python train.py --n_layer=13 --d_model=256 --n_head=4 --n_kv_head=4 --head_dim=64 --d_mlp=1024 --vocab_size=11534 --activation="gelu" --norm="layernorm" --norm_place="pre" --norm_eps=1e-05 --positions="rope" --rope_base=10000.0 --rope_fraction=0.25 --qk_norm=false --attn_scale=0.125 --bias="all" --tie_embeddings=false --parallel_block=true --init="uniform" --init_std_qkv=0.0171 --init_std_o=0.00336 --init_std_up=0.0171 --init_std_down=0.00336 --optimizer="adam_variant" --lr=0.0012 --beta1=0.9 --beta2=0.98 --weight_decay=0.18 --lr_head=0.0075 --warmup_steps=430 --schedule="wsd" --decay_fraction=0.542 --decay_shape="linear" --final_lr_fraction=0.05 --batch_tokens=65536 --seq_len=512 --doc_mask=true --train_tokens=450000000 --steps=6867 --dataset="wikipedia_en"
Each number is 128 + 24 x the weight over its row's rms, rounded and kept within 0 to 255. Layers, rows and columns count from 0. The size above them is the row's rms in percent of the matrix's.

# layer 2 attention query, 256x256, rms 0.0463, rows 249-255, columns 0-63
size [103  90  95  95 102 101  93]
[[104 137 144 152 141 102 134 127 122 132 114 158  97 143 102 156 149 145 178 126 142 105 107 106 104 120 115 143 120 111 154 114 119 110 100 132  91 129 150  95 157 123 170 114 137 152  89 110 112 142 108  92  88 115  85 135 174 130 149 145 113 137 150 155]
 [ 99 110 151 126 116 151 102 129 155 151  87  95 124 125 181 110  78 109 138 121 152 154 204 159 172 128 127 127 149 111  80 157 120 134 154 120  83 154 131 166 125 139  98 142 120 160 115 146 105 107 118 190 106 161 142 111 167 134 125  90 110 157 136 124]
 [143 104 135 126 143 118 128 135 126 117 151 153 127 165 151 137 137 128 121 170 158 149 128 122  88 149 140  97 157 142  92 142 113 150  85 165 170 140  90 170 114 119 149 134 113 132 126 129 124 152 159 121  93  83 127 110 107 150 126 112 116 151 142 124]
 [130 130 116 130 107 101 160 139  82 150 157 127 100 192 171 142 118 127 118 136 139 166 115 139 119 144 135 163 143  91 169 130 130 108 132  95 152 130 137 124 112  44 118 138 181 145 159 134 128 111 149 126 146 102 173 154 174 127 152 138 103 115  86 120]
 [123 126 148 107 105 159 101 111 119 145 139 135 119 165 149 143 110 147 130 152 143  97 112 117 139 153  99 150 145 132 117 154 140 102 130 122 168 133 113 135 115 105 143 137  87  74  94 131 124 156 143  88 161  97  97 126  81 110 114 167 108 138 111  73]
 [136 140 145 103 131 139 136 109 110 134 101  98 146 135 130 121 128  95 160 171 109 125 152 162 153 121 127 127  85  91  97  92 111 138 112 132 141 113 146 132 127 137 109 134 148 148 119  99 101 112 134 145  98 109 135  99  93 111 132 122 104 131 179 152]
 [132 180 100 132 127 132 132 153 151 148 108 108 129 108 113 135 158 129 198 150 148 125 130 123 134  75 156 125 156 146 171 146 154 102 125  84 107  90 144 133 172 125  83 161 138 114 193 150 118 112 169 149  81 137 114 122 104 131 138 111 118 101 131 133]]
# layer 2 attention key, 256x256, rms 0.045, rows 249-255, columns 0-63
size [103  91  97  97 102 100  96]
[[151 188  85 134 129 141 108 150 114 158 120 147 131 141 156 133 114 163 148  93 153 127 143 152 116  91 140 109 121 114 118 146  97 164 133 168 159 140 124 114 136 135 110 141 136 142 140 154 163 109 110 136 111 149 128 134 156 122 142 149 106 135 135 129]
 [ 93 118 130 158 146 125 130 172 156 121  88  95 150 129 129 140 140 115 124 148 160 127 149 129 113 134 143 138 106 191 125 159  95 105 123  96 167 130 154 160 119 136 133  80 133 130 106 136  95 134 138 117 101  89 125 111  96 112 114 153 162  99 118 123]
 [113 184  93 105 101 148 120 166  96 135 109 141 106 108  82 156 117 147 142  86 110 134  70 157 160 125 129 144 177 142 137 129 136 124 148 171 143 136 106 149 153 105  79 115 129 136 148 123 131 125 125 103 113 119 135 134  85 111  91  78 118 102 143 128]
 [119 123 108 117  86 117 151  99 160 100 101 127 157 105 134 118 135 134 169 116 124 125 117  90 110 145 122 126 107 120 122  90 112 110 152 144 141  95 122  97 160 136 165 200 164 127 122 106 132  82 157 143 145 166  88 104 105 104 140 154 127 137 170 123]
 [147 115 135 165 134 108 145 124 112  99 106 147 145 106 113 140 125 143 136  92 100 139 124 214  70 137 110 131 142 117 124 114 104 103 135 149 121 117 126 148 130  58 137 114 128 191 130 139 136  97 126 152 101  95 143 101 147 133 106  95 122 128 140 126]
 [140 108 108 129 148 132 103 122 115 162 146 114 110 141 136 117 156 180 164 132 146 149 108 101 154 172 144 135 116 113 149  67 129  71 117 121 161 111 107 175 138 175 178 117 131 112 162 173 156 157 102 117 148 137  85 142 108 125 152 157 100  92 118 109]
 [126 109 133 126  80  89 145 125 144 153 113 125  88 150 132 153 140 127 133 146 141  91 160 119 137 132 154 126 119 125 199 129 140 132 139 121 155 119 136 100 158 158 113 129 145 139 136 117 133 139  87 133 106 156 135 160 133 132 137 104 147 149 197 160]]
# layer 2 attention value, 256x256, rms 0.0522, rows 192-237, columns 0-63
size [ 99 104  97  96 105  95  98 100  97  95  91  97 103 101  92  99  93  98  92 101 104 101 103 101  99  93 111 102  98 100  99  97 102 102 100 109  92 104  96 106 102 105 102 104 107  96]
[[123 105 112 135 152 138 137 136 133  86 105 171 153 158 114 105 142 126 129 137 106 149 111 140 103 107 106 109 116 109 122 118 139  84 128 121 139 111 170 107 121 152  82 106 128 153 128 167 137 103 105  95 103 115 127 115 154 127 134 142 157 153 152 133]
 [122 129 140 113  99 131 151 134  96 146 165  93  62  84 131 132 126 133  93 151 148 117 121 129 147 138 118  85 155 102 132 161 105 135 159 143 141 146 103 128 154 104 147 113 145 157 106  62 129 127 148 168 180 153 148 151 138 126 162  96 126 150 100 151]
 [121 151 136  97 181 153 119 148 137 160 134 126 105 109 136 154 131 139 116 107 141 117 113 101 142 187 104 141 127 130 138 140 146  94 165 124 131 190 104 157 155 119 181 125 147 132 118 151 112 130 144 134 172 129 115 155 122 140  88 129 111 129 109 174]
 [150 154 170 112 172 149  83 148 105 147 116 189 154 131 121 120 101 179 140 164 130 119 175 135 140 124  98 130  69  78  86 154 115 139 109 154 104 173 100 125  92 163 129 142 152 121 148 156 139 118 128 122 153  99 134  93 104 116 142 130 162 113 128 125]
 [114 120 177 116 122 142 121 162 117 144 152 115 106 137 128 117 149 141 126 103 120 132 120 124 139 116 159 106 171 157 134 143 119 145  79 118 106 142 115  92 153 111  90 130 140 155  80 137 124 123 135 167 134 107 134 138 153 126 191 117 157 151 116 130]
 [ 99 168  78 132  91 113 155 129 136 143 125 129 150 124 124 107 179 158 105  85 100 121 142 132 113 110 153 131 133 127 132 105 144 120 154 136 107 132 109 158 113 164 171 143 152 145 144 115 126 163 115 127 102 129 128 128 117 165  96 145 116 117 128 140]
 [165 100 108 124 151  76  96 127 167 135 137 140 124 142 144 145 129 178 124 114 100  98  67 104 122 171 111 116 157  80 155 119 119 134 122 133 160 141 121 149 159 106  99 137 148 150 119 131 193 150 133  97 138 158 146 122 155 128 129 103 113  92 109 175]
 [112 120  97 125 126 135 112 108 104  93  99 129 155 169 141 119 108  98 131 143 138 147 133 128 128 179 162 135 102 138 161 118 124 140 133 125  62 110 140 143 117 110 107  88 111 114 150 141 125 118 152 107  67 154 144 144 130 123  83 153 124 118 159 149]
 [106 130 147 118  99 170 117 198 102 143 149 166 142 146 168 174 133 117 152 161  48 121 160 134 109 104 135 114 126 131 155 112 126 113 111 146 107 163 103  91  92 161 109 133 130 138  90 173  98 150 163 151 163 114 116 144 117 128 111 133 150 138 148 145]
 [140 132 113 126 152  88  91  88 105 128 139 128 100 138 108 101 108 144 128 122 158  99 116 139 153 156 164 133 136 129 114 123 108 164 126 134  98 117 173 112 145 140 104  96  89 137 157 102 106 130 135 106 108 108 149 149 169 123 126 130 140  97 119 112]
 [120 125  99 140 130 176 141 105 137 141  84 161 121 174 142  92 146 141  96 110 110 120 145 103  74 137 143 117  92 217 116 145 140 133 149 110  86  91 166 107 153 110 110  98 110 115 119 127 156 155 132 116 114 113 147 133 136 125 142 138  95 118 153 132]
 [127 143 109 134 116 164 133 126 153 183 146  96 160  96 130 129 142 151 136 126  95 149 111  93 126 128  83  92 164  99 137 125 133  84 177 156 186 117 136 105 151 163 146 102 180 130 108 154 130 112 131 131 119 179 112 120 139 129 109 103 139  94 164  92]
 [120 150 102 129 124 148 127 146 109 106 127 150 133 162 137  91 145 121 129 142 141  94 165  97 146 141 101 164 122 126 107 171 153 143 131 139 120 127 134 120 102 154 114 117 159 121 160 109  98 111 109 146 112  89 134  97 151 123 121 159 132 136 108 103]
 [118 138 120 127 142 146 122 152 120 126 133 152 117  75 135 163 108 143 105 117 130 103 177 114 129 154 110 109 114 137 131  87  99 131 128 117 182 156 118 121 163 105 156 140 125  96 128 159 123 147 143 152 187 145 163 111 145 140 147 114 101 104 162 144]
 [121 135 135 128 107 146 108 144 109 117 140 100 125 129 121  81 108 114 117 138 141 126  84 113 145 145 103 128 180 117 127 142  75 111 121 114 117 120 120 149 108 151  90 111 160 134 171 119 130 133 138 106 100 130 140 135 145 130 158 148 128 127  93 116]
 [106 137 126 127 164 141 173 175 128 142 127  78 106 120 149 136 145 144 127 111 110 106 104 126 135 118 119 118 159  67 119 147 163 147 150 160 110 128 139 118  97  83 168 128 105 121 111  85 168 112  92 171 114 140 158 132 103 133 134 140 127 125 136  94]
 [119 151  86 116 123 151 115 156 108  95 109 153 175 136 167  96  97 124 122 170 116 130 146 103 135 144 124 121  93 148 148 142 120 128 127 139  77 109 126 130 151 130 104 115 143 131 146 159 126 113 147 105 113 126 143 108 144 141 141  98 146 120 112 111]
 [106 193 129 121 135 115 103 142  86  83 139 175 162 154 120 119 120 116 109 104 148  98 147 160 151 127 100 140 135 100 111 102 169 168 108 114  93 175 138 114 111 158  99 136 158 110 134 128 122 142 143 102 123 107 168 105 182 150 133 127 161 123 143 129]
 [144 134 102 139 105 105 131 139 135 164 133 109 127 125 121 138  93 187 122 100 155  83 124 150 141 107 111 134 177 104 133 162  96 117 113 162 156 167 108 127 126 159 137 168 151 124 144  80 128 122 142 151 102 168 142 110 115 115 170  81 101 132 102 116]
 [112 113  84 144 133 122 148 104 134 131 124 135 127 166 104 111 112 122 130 136  89 153  70 117 126 127 108 125 170 135 122  64 148  99 145 126 107  95 180 124 145 155 103  82 113 164 135 145 123 133 122 124  87 119 140 145 108 135  90 165 122 103 145 102]
 [137 142 163 104 145 139  87 132 136 155 154 136 126 138 126 175 104 109 117 138 175 118 120 124 154 151 123 106 135 105 115 119 120  96 150 149 153 149 131 124 117 142 149 103 125 153 124 141 123 109 133 113 145 167 127 154 116 124  81 139 125 112 141 115]
 [124  96 112 121  93 182 152 163 119 167 107 114 182 147 145 145 109 152 147  90 167 118 150 146  88 109 124 134 128 100 134 127 141 131 147 137 121 129 129 161 178  79 112  82 118 105 126 106 142 144 122 115 134 118 187 128 107 127 128 151 152 127 120 121]
 [147 104 146 128 104 165  96 131 128 155 163 121 126 205 117 141 136 151 171 171 163  90 101  99 130 140 133 173 152 131 119 160 119 114 148 138 149 144 123 117  71 134  68 142 131 183 111 113 128 126 103  97 163  98 114  98 131  96 114 168 137 114 117 144]
 [135 104 133 137 100 110 142 180 120 147 146 136 124 150 142 157 124 124 121 136 123 107 170 144 159 143 136 200 119 147 155 139 129 147 135 134 109 184  93 153 123 116 142 136 117 147 118 128 116 167 124 158 135 117 123 115  92 122 113 184 105  79 141 135]
 [131 122 126 121 140 154 155 156 178 146 126 136 159  97 106 132 151 171 116 106 150 118 141 159  77  89 199 114  62 176  97 142 139  96 145 117 131 120 121 155 134  94 156 113 118 130  98 128 156 159 111 158 113  81 139 129 108 127 138 124 110 125 120 131]
 [125  95 109 119 146  88 141 138 144 107 115 127 105 177 138 145  99 160 137 169 130 188 121 138 127 131 101 160 178 149 114 108 135 124 118 131  99 132  92 142 124 164 122 139 149 158 150 164 174 136 116 110 136 155 107 122 107 127 153 114 149 156 146  94]
 [118 137 162 125 129  75 113 115 108 112 142 125  81 119 112 152 128 103 129 125 110 112 146 126 161 165 136 176 171 102 128 140 154 161 103 129 162 162 124 125 163 109 180 171 116 152 107 161  94 108  99 123 157 150 108 128 167 126 154 102 139 127 121 172]
 [117 155 122 129 163  97 146 119 111 133 124 150 178 185 105 139 165 138 114 143 117 162 132  89 104 104 158 164 160 155 122 155 111 168 100 116 134  93 146 113  85 151  91 155 111 130 146 120 148 131 104  95  77  94 121 116 119 134 118 127 129 146 171 133]
 [140 123 130 115 126  96 134 132 127 175 143 139 136 123  79 130 124 135 153 137 157 183 144 132  89 125 119 108 100 101 195  81 155 136 129 109 108 114 105 136 112  99 111 122 151 148 132 122 163 117 150 135 157 146 120 161 135 139  94 150 150 115 103 112]
 [134  95 148 134 145 105 170  89 182 141 119 167 103 141 106 109 136 155 129 127  95 119 115 140 169 106 110 123 148 130 130 156 167 141 139 130 134  95 160 147 123 164 186 120 133 153 154 126  90  96 116 143 142 159 120 137 111 130 129 128  97 101 120  98]
 [119 116  90 131 128  57 121 127 136 168 140  96  90 112 117 132 137 101 117 112 132 137  90 123 153 170 111 150 154 100 179  89 149 134 110  98 102 144 104 162 123 126 150 123 156 167 118 126 165 161 109 137 162 134 142 156 142 157 110 193 127 112 108 124]
 [138 163 131 114 128 112  90 113 126 137 143 177 133 136 123 182 122 115 121 128 110  89 113 135 140 164 107 130 152 135 127 164 104 161 128 122 127 122 138 142 147 157 191 159 163 128 172 208  84 113 146  92 131 155 121 109 183 108 102 102 120  79 106 183]
 [146 157 146 148 124 133 136  96 134 155 134 129 132 129 134 111 125 119 106 163 164  98 120 152 126  89 147 124 114 166 135 160  66 143 120 128  80 130 147 101  88 140  91 100 100 116 141  43 131 128 135 124 108 138 136 117  93 118 129 131  71 115 139 117]
 [133 113 100 135  94 122  95 141  86 101 127 127 103 103 176 137 111 130 137 105 116  75 134 163 162 137 117  88 103  81 168 105 122 120 116 121  86 148 120 100 130 105  90 143 133  93 148 106 136 133 148 165 139 135 163  75 134 129 131  93 157 130 133 159]
 [118 148 138 125 154 136 134 136 123 126 107  93  87 128 138 106 114 118 124 124 128 128  90 117 191 157 112 174 114 142 119 133 152 117 134 143  76 114 120 157 114 152 169 153 131 150 103 139 109 137 126 145 111 107 143 153 105 120  88 126  92 108  96 128]
 [127 185 133 117  97 151 145 123 115 100 104 163 119 148 135 141  99 144 134 122 113 126 106 153 154 113 109 129 135 101 112 106 110 157 141 150 102 111 108 134 156 151 145 134 171 124 141 100 138 151 150 112 153 139 149 129 148 129 142  97 117 108 125 122]
 [114 123 109 132 150 165 124 109 146 138 110 130 158 138 132 107 138 125 140 151 136 131 127 152  93 111 201 136  75 171  99 166 112 133  99 129 111 110 135 141 140  89 109  81 100 157 102  90 105 133  96 153  92 129 138 126 120 130 162 128 108 126 156 105]
 [154  87 118 144  82 138  87 141 117 152 114  95 143  85 152  85  78 144 135 151 120  95 162 159 151 115 128  88  85 126 152 109 124 146 144 149 102 136 143 114 119 145 118 121  86 128 122 162  99 116 162 178 147 147 164 136 101 127 125 123 179 136 122  90]
 [114 136 111 120 152  74 114 124 117 124 154 154 128 162 103 138 111 115 149 123  92 138  96 117 151 195 136 152 145 116 166 110 162 156  95 102  84 145 120 154 122 154 201 154 142 136 149 143 125 146 113  92 142 170 138 132 121 141 102 125 143 113 115 168]
 [142 148 125 149 100 100 126 153 144 132  96 119 133 112 163 112 131 141 144  72 125 121 139 159 123 135 130 154 113 156 151 137 143 104 149 136 138 174 113 114  91 125 127 143 129 105 122 134  72 129 143  94 130 156 119 150 101 110 104 141 116 123  92 138]
 [155 121 153 105 168 147  68 120 123 147 152 106 121  73 114 113 113 116 123 176 200 104 157 109 137 149  96 119  58  78 123 133  90 111 175 131 163 151 114 143 121  98 141 126 146 122 117 121  93 103 145 154 134 141 149 120 142 113  75 144 149 101  95 116]
 [147 106 111 124 107 145  83 168 107 164 110 157 134 139 147 122 123 139 125  98  90 125 122 114 128 160 131 114 154 154 143 100 149 106 108 109 121 136 130  98 144 103  95 135 123 110 146 150 130 120 148 122 143 119 122 125 145 140 151 118 114  92 123 126]
 [115 146 198 122 127 128 108 115 124 117 130  92 130 121 155 123 149 140 125  83 129  86 141 122 132 145 150 158 171  97 147 129 126 144 112 110 140 129 111 137 113 109 142 161 128 123  83  83 106 157 141 147 128  88 142 134 130 134 134 114 109 117 102 142]
 [129 117 178 113 180 138 129 124  98  85 157 162 144 140 152 117 113  84 143 156 125  89 102 123 144 174 181 153  91  99 150 121  96 159  60 137 107 128 134 138 107  87  83 109 113 131  98 114 105 138 138 112 132 109 144 147 163 119 104 145 155 100 117 165]
 [117 160 132 129  93 142 147 161 106 143 127 114 111  97 133 153 149 114 144 138 103 118 130 123 121 140 126 140 116 119 130 138 110 130 157 141 137 141 116 130 126 111 156 110 141 105 120 158 105 138 120 123 146 127  81 125 157 117 137 105 126 103 123 173]
 [111 112 117 137 123 130 143 120 126  63 121 167 114 164 124  92 136 134 138 105  77 112  86 153 172 144 147 112 134 145 154 136 122 141 112 124 117 121 177 149 132 147 149 156 120 120 144 120 105  99 142 106  76 118 146 148 130 122  94 135 129 116 116 100]]
# layer 2 attention output (transposed), 256x256, rms 0.0528, rows 192-236, columns 0-63
size [ 95 103  98  93 104  97  96  97  98  94  93  98 100  97  92 103  94  88  90  98  98  97 103  98  95  95 105 102  97 100  96  96 102 101  97 107  89  99  91 102 104 102 103  97 100]
[[104 117 124 159 102 139 135 121 148 137 118 160 100 137 128 142  99 117 161 151 157 164 118 136 128 118 133 124  82 172 106 165 109 118 172 144 150 131 117  98 116 116 157 116 110 107 142  75 133 135 124 164  92  68 104 111 113 132 197 121  80 138 129 115]
 [147 169 183  84 130 115  87 100 112 110 141  93 128 156 141 126 168 138 146 143 113 127 139 119 122 148 143 128 171 110 105  88 130 151 106 133 145 121 153 133 162 113 119 137 123 147  86 134 126 124 102 134 118 157 134 125 176 130  99 164 116 156 119 117]
 [124 124 154 102 137 107 142 166 100 125  95 116 109 117 136 145 161 205 114 152 117 151 102 130 106  84 140 112 153 105 124 123 122 134 115 144 148 121 145 165 115 108  98 105 137 151  99 123 126 146 174 104 139 152 112 125 164 117 123 111 127  87 176 153]
 [134 112 138 103 177 131 125  94 123 155 116 113 104 140 158 147 130 140 103 122 156 110 120 138 118 107 128 106 110 171 191 131  96 155 166 165 195 155  93  98  85 131 126 163 164 155 108 147 144 120 155  77 167 170 134 126 138  91 126 113 104 110 115 109]
 [125 133 154  79 153 125 139 103  87 118 139 115 165 104 145 118 173 143  86 139 100 124 152 150 133 154 113 106 156 107 107 115  89 130 167 120 169 143 166 145 102 136 155 135 140 109 119 173  95 124 138  79 140 137 148 110 126 162 144 172  93 181 144 133]
 [126  77 127 102 121  61 141  85 142 122 145 137  81 121 123 152  99 118 112 124 109 105 114 138 141 106 120 169 120 149 124 145 152 115  59 169  83 111 126 135 128 166 113 140  98 138 156  83 141 150  98 128 137 102 106 119 133 147  93  85 161 105 132 142]
 [ 94 117 113  50  97  91 109 141 152 128 109 122  85 132 133  94 133 152 141 147 122 107 125 131 107 133 132 127 115 147 111  78 173 153 151 122 111 141 132 158 154 137 136 120  89 157 110 138 109 107 147 119 140 165 130  69 137  95 126  84 127 119 134 124]
 [144 112 156 180 141 162 104 144  96 134 133 135 174 167 122  93 101 170 131 139 158 141 133 137 132 121 119 136 130 120 137 149 119 137 112  99 132 156 126 126 130  82 112 127 113 113 123 123 153 152 155 147  98 120 112 160 104 129 173 126 131 115 154 122]
 [151 140 127 106 128  72 142  94 119 140 117 171  94 105 163 105 113 156 139  95 162 129 165 180 117 153 119 129  69 121 114 122 106 103 125 125 117 151 118 116 127 126 110 147 126 135 170 132 112 108 115 125 138 144 105 115 131 147 147 149  83  94 138 115]
 [146 150 127 151 134 162 140 126 109 111 134 147 165 122 127  65  66 115 172 121 130 118 114 108 113 153 116 148 178  94 157 124 162 140 152 130 107 175 156 127 151 120  83 119 131  83 131 122 155 152 161 152 111 157 119 128 100 140 108 122 111 153 119 103]
 [159 115 139 181 108 168 109 117  99 117 113 184 140 157 118  83  70 141 137 180 114 151 122 118 168 139 143 132 145  78 138 176 161 125 106 133 147 142 110  96 118 132  93 111  96 143 108 104 160 127 108 120 110 106  89 113 144 114 120 120 112 110 145 187]
 [100  88 115 119 143  92 143  76 132 168 106 101 101 137 138 160 163 156 117 130  94 131  96 149 102 141 110 144  96 119 114 137 156  95 149 129 148 158 125 110 118 120 133 150 110 122 120 121 127  95 133 132 138 133 167 136 163 115 163 105 138 135 103 103]
 [120 157 126 212 130 152 137 129  89 126 139 155 166 173 178  80  75 112 145 150 160 122 108 140 136  81 153  99 129 158 183 150 103 131 164 117 135 153 117  87 127 157  77 105 148 102 127 117 181 139  72 138 166 118 118 128 124 141 121 130 119 145 126 115]
 [114 116 149 145 122 138 134  76 118 107 116 129  97 127 170 166 150 173 125 111 139 111 148 125  63 119 137 140 123 106 131  99 179 117 138 148 158  92 144 154  92 151  86 126 158 118 148 123 113 111 146 115 136 132  67 133 136 136  97 142 132 138 127 141]
 [147 135 125 117  96 123 106 165 133 116 124 129 142 166 150 105  68 156 139  89 127  79 123 152 116 155 132 150  89 125 108 125 123  99 128  94 135  82 157 101 133 107 146 134 124  94 148 141 105 151  96 188 111 166 164 141 101 167 119 126 133 103 115 124]
 [112 139 105  67 147 110  94  83 111 110 118 101 119 178 102 145 177 120 103 111 121 125 125 101 184 110 113 118 167 120 116 110 129 148 132 139 146 113 137 176 162 165 142 116 110 121 116 111 118 121  93 155 114 138 142 111 135  92 137 152 130 118 159 121]
 [142  98 127 206 160 169 121 118  83 130 120 170 171 134 173 112 121 120 125 142 133 114 124 160 140 108 145 122 115 117 140 173 112 117 159  72 118 155 130  96 114 136 101 142 109  95 140 138 102 110 111 108 157 134 123 169 103 137 169 133 120  84 113 168]
 [132 116 149  50 156 156  98  91  94 139 144 120 105 153 176 146  94 137 109  98 175  84 178 153 107 136 107 136 159 126 158 126 123 149 155 160 177 114 123  94  96 171 122 119 134 126 167 107 137 149 120 157 119 168 117  91 117 125 138 136  86 154 138 103]
 [109 172 118 120 154 116 120 129  96 101 138 116 137 148 149 113 127 123 143 110 120 137 118 111 139 166 110 115 162 117 192 119 184 128 144 136 114 140 134 150 129 152 108 164 131 128 101 166 123 132 119 116 144 139 198 124 147  97  91 124 156 158  85 121]
 [100 106  95 127 131 138 130  92 118 140 103 131 108 128 138 123  58 104 156 109 141 132 121 122 123 122 153 158 116  63 133 172 147 155 136 115 112 166 100 129 121 127  97 111  90 132 151 108 144  93 148 155 100 109 131  98 130 106 150 112 114 125 137  98]
 [125 161 138  71 148 129 113  84 123 136  91 116 123 137 115 154 150 163 122 122 139 136 125 106  93 116 113 131 120 103 143  99 125 143 134 126 169 106 142 156 111  97 114 166 154 150 121 143 150 105 173 134 120 133 161 129 162 139 182 137 109 134 139  81]
 [139 144 137 123 127 146 135 132 115 140 138 158 154 123 141 138 133 130 112 115  91 136 102 136 168 122 102 105 195 125 169 125 103 130 116 118 141 108 136 147  91 185 102 175 106 123 133 126 121 110 113  79 188 146 114 124 120 115  91 132 112 113 128 179]
 [149 194 110 140 137 135 134  91 132 150 104 142  92 129 143 111  85 118 114 129 118 141 129 124 138 123 188  97 124 116 187 119  84 143 100  96 123 142 153 125 117 162 155 162 121 100  99 136 150 125 143 131 140 132 152 138 121 136 147 123 105  98 113 115]
 [133 163 129 124 161 128 133 138 123 143 132 142 125 101 130  78 150 107  98  82 103 107 135 128 110 124 151 110 164 126 169 108  96 149  92 114  98 164 130 136 129 162 104 142 177 152 102 199 149 146 150  99 157 137 145 129 129 149 106 175 133  97  96 116]
 [139 110 164  99 172 160 135 140 140 138 146 139 158 117  99 162 143 150  90 123 116 159 125  95 114 109 117  94 170  69 149 194 122 133 146 142 173 119 116 131  77 156 134 107 173 119 129 158 138 125 168  56 149 120 110 148 133 122 103 111 150 119 117 147]
 [135 124  90 131 119 125 116  85 141 126 117 129 115 151 154 129  88 127 100  89 163 107 114 146 132 143 165 137  92 139 142  91 112 147 133  88 151 152 121 152 159 105 139 132 109 145 153 197 109 123 110  98 176 137 198 111 113  98 129 121 130 114 118  92]
 [103 162 104 135  91  92 162  97 110  80 126 110 104  84 117 111 166 114 134 139 111 124 144 110 147 132 189 141 177 178 118  92 123 159 117 164  90 154 181 172 142 158 125 125 109 140 119 136 129 143 139 126 124 107 111  94 139 116  95 158 106 154 134 128]
 [121 121 102 147 141 176 122 100  76 181 145 166 130 111 102 148 124 110  86 102 132 128 102 123 145 103  96 118 118 117 127 158 144 101 138 121  99 134 153 132 137 147 138 134 123  70 154  95 140 142 145 128  90 104 153 153  84 135 138 164 145 143 124 122]
 [125 135 150 101 141 165  90 111 158 143 133 112  96 137 128 188 148 110 123 134 132 157 109 157 127 126  88 141 104 161  98 108 132 121 101 115 118  77 112 130 132  66 210 128  95 137 144  66 119 126 163 147  95 156 121 136 116 150 141 130 118 129 127 120]
 [ 99 109  89  92 115 157 165 125 127 158  69 169 111 133 114 128 136 120 127 153 124 147  90 149 134  96 105 108 108 125  99 170 172 137 145 145 138 129 119 152 119 140 115 136 142 150 151 135 143 129 146  95 106 103 125  79 119  81 115 120 130 182 125  97]
 [133 107 138 104 116  95 114 109 151 130 112 114  84 129 127 139 143  93 123 123 104  80 131 154 103 119 126 141 118 130  86  90 130 135  80 132 122  90 140 162 142 126 150  92 101 156 163 126 134 130 119 127 131 168 125 113 116 157  87 123  99 120 142  96]
 [155 131 137 108  80 145 156 128 120 131 105 139 114 115 163  99 131 193 174 126  91 109 110 151  93 105 120 129 119 152 115  84 167 127 139 165 120 139 145 123 122 128 108 134 119 156 149 104 166 175 152 138 126 154 113  98 127 135 107 117 132 135 147 115]
 [158 144 138 138 158 149  95 160 133 156 143 166 161 148 110 118 105 123 154 128 118 126 133 118 146 144  91 126 135  90 157 177 163 136  92 131 143  78 107  95 116  89 126 144 150 139 100 129 139  75 149 141  85 147 150 174 118 133 136 155 157 172  93 114]
 [138  95 120 152 156  92 117 108 146 133 140  96 124 133 177  98 131 115 149 118 156 119 173 171 105 161 123 122  83 144 115  99 129 114 166 147 142 112  96 128 119 139 132 137 138 149 139 140  97 113 122  97 170 139 156 159 124 141 163 117 127 147 141 134]
 [125 138 131 126  99 112 112 170 118 104 146  74 164 133  93  90 115 137 135 139 118  99 138 109 141  98 180 153 126 134 125 133  97 140 107  89 110 165 114 151 152 124 132 109 118 150  92 164 152 145  67 143 145 104 126 119 135 126 115 125 145  45 145 118]
 [140 131 151  54 130 132  79 133 111 109 146 109 129 156 149 121 101 139 142 117 131  96 137 125 171 140 152 133 147 135 151 132 155 134 116 120 111 107 102 109 126 110 131 135  78 154 128 112 139 109  99 159 131 172 145  85 114 101 122 121 169 118 116 132]
 [124 109 131 159 157 158 135 115 114 120 160 131 208 139 107  99 125 117  86 140 113 122 123  96 163 160 160 117 166  89 164 192 104 140 146 100 174 159 122 116 113 147 115 118 122 121 113 176 142 101 151 100 130  97 113 154  99 110 152 149 144 105 114 163]
 [108 132 101 161 151  89 139 123 173 126 119 122 157  93 149 110 150  57 168 113 155 116 160 148 110 161 101 154 103 147 109  95 156 128 156 153 137 160 122 118 144 102 127 163 159 131 152 129 110 131  98 113 148  84 123 137 147 131 128 137 103 152 101  93]
 [ 95  90 101 102 115 117 107 125 105 125  95 119  78 121 119 105 128 160 109 134 151  88 128 146  99  99 143 146 148 153 103  62 130 177 123 157  91 135 170 163 162 130 109 116 102 149 180 131 114 160 156 105 127 152 135 116 106 141 102 137 108 158 123  99]
 [124 140 163 146  87  35 165 148 166  80 142 159 135 148 122  92 107 149 189 120 124 149 158 148 127 130 112 146 135 152 127  95 160 109  79 153  99 138 162 169 125 113  92 163 153 113 134 138 124 138  91 140 114 116  97 123 141 130 115  70 142  88 139 171]
 [151 117 134 149 151 127 159 157 166 148 122  85 141 106 153 163 168 127 139 127 117 131 123 121  81 106 131 113  79 154 127 117 112  92 117 144 163 133 111 117 139  93 164 139 151 120  95 123 143 140 184 126 144 130 134 190 131 120 179 108 134 111 133 119]
 [141 132 104 156 149 143 157 146 121 111  78 166 145 110 162 112 122 112 128 132 114 152 129 156 138 140 144 115 120  79 134 122 105 153 163  99 159  81 142 138  82 115 135 100 150 113 124 122  83 126 130 120 194 158 133 136 109 171 140 132 130  98 134 154]
 [140 173 151  52 132 108 131 128 134 132 109 162 145 106  84 155 168 131 118 108 126 130 164 122 164 115  94 112 136 138 102 143 118  89  85 166 117  81 158 153  98 139 118 163 121 129 119 142  94 136 117 135 111 122 114  71 130 131 131 134 120 125 148 141]
 [129 135 124  70 134 166 105 161 113 126 170 128 166 104 134  79 129 115 123 138 150  95 152 116 133 129 115 142 135 134 148 137  75 137 143  92 105 167 147 112 122 177 110 150 121 120 121 192  93 126 151 159 116 134  67 112  98 144 172 158 102  99 143 148]
 [165 119 147 147  91  90 168 125 139  92 153 120 127 125 134  92 117 155 167 132  79 136 112 123 145 101 173 141 162 133 112  96 111 132 118 139  87 162 157 124 110 141 104 132 135 150 106 135 128 128  92 149 148 142  92 151 122 143  85 108 135 104 136 156]]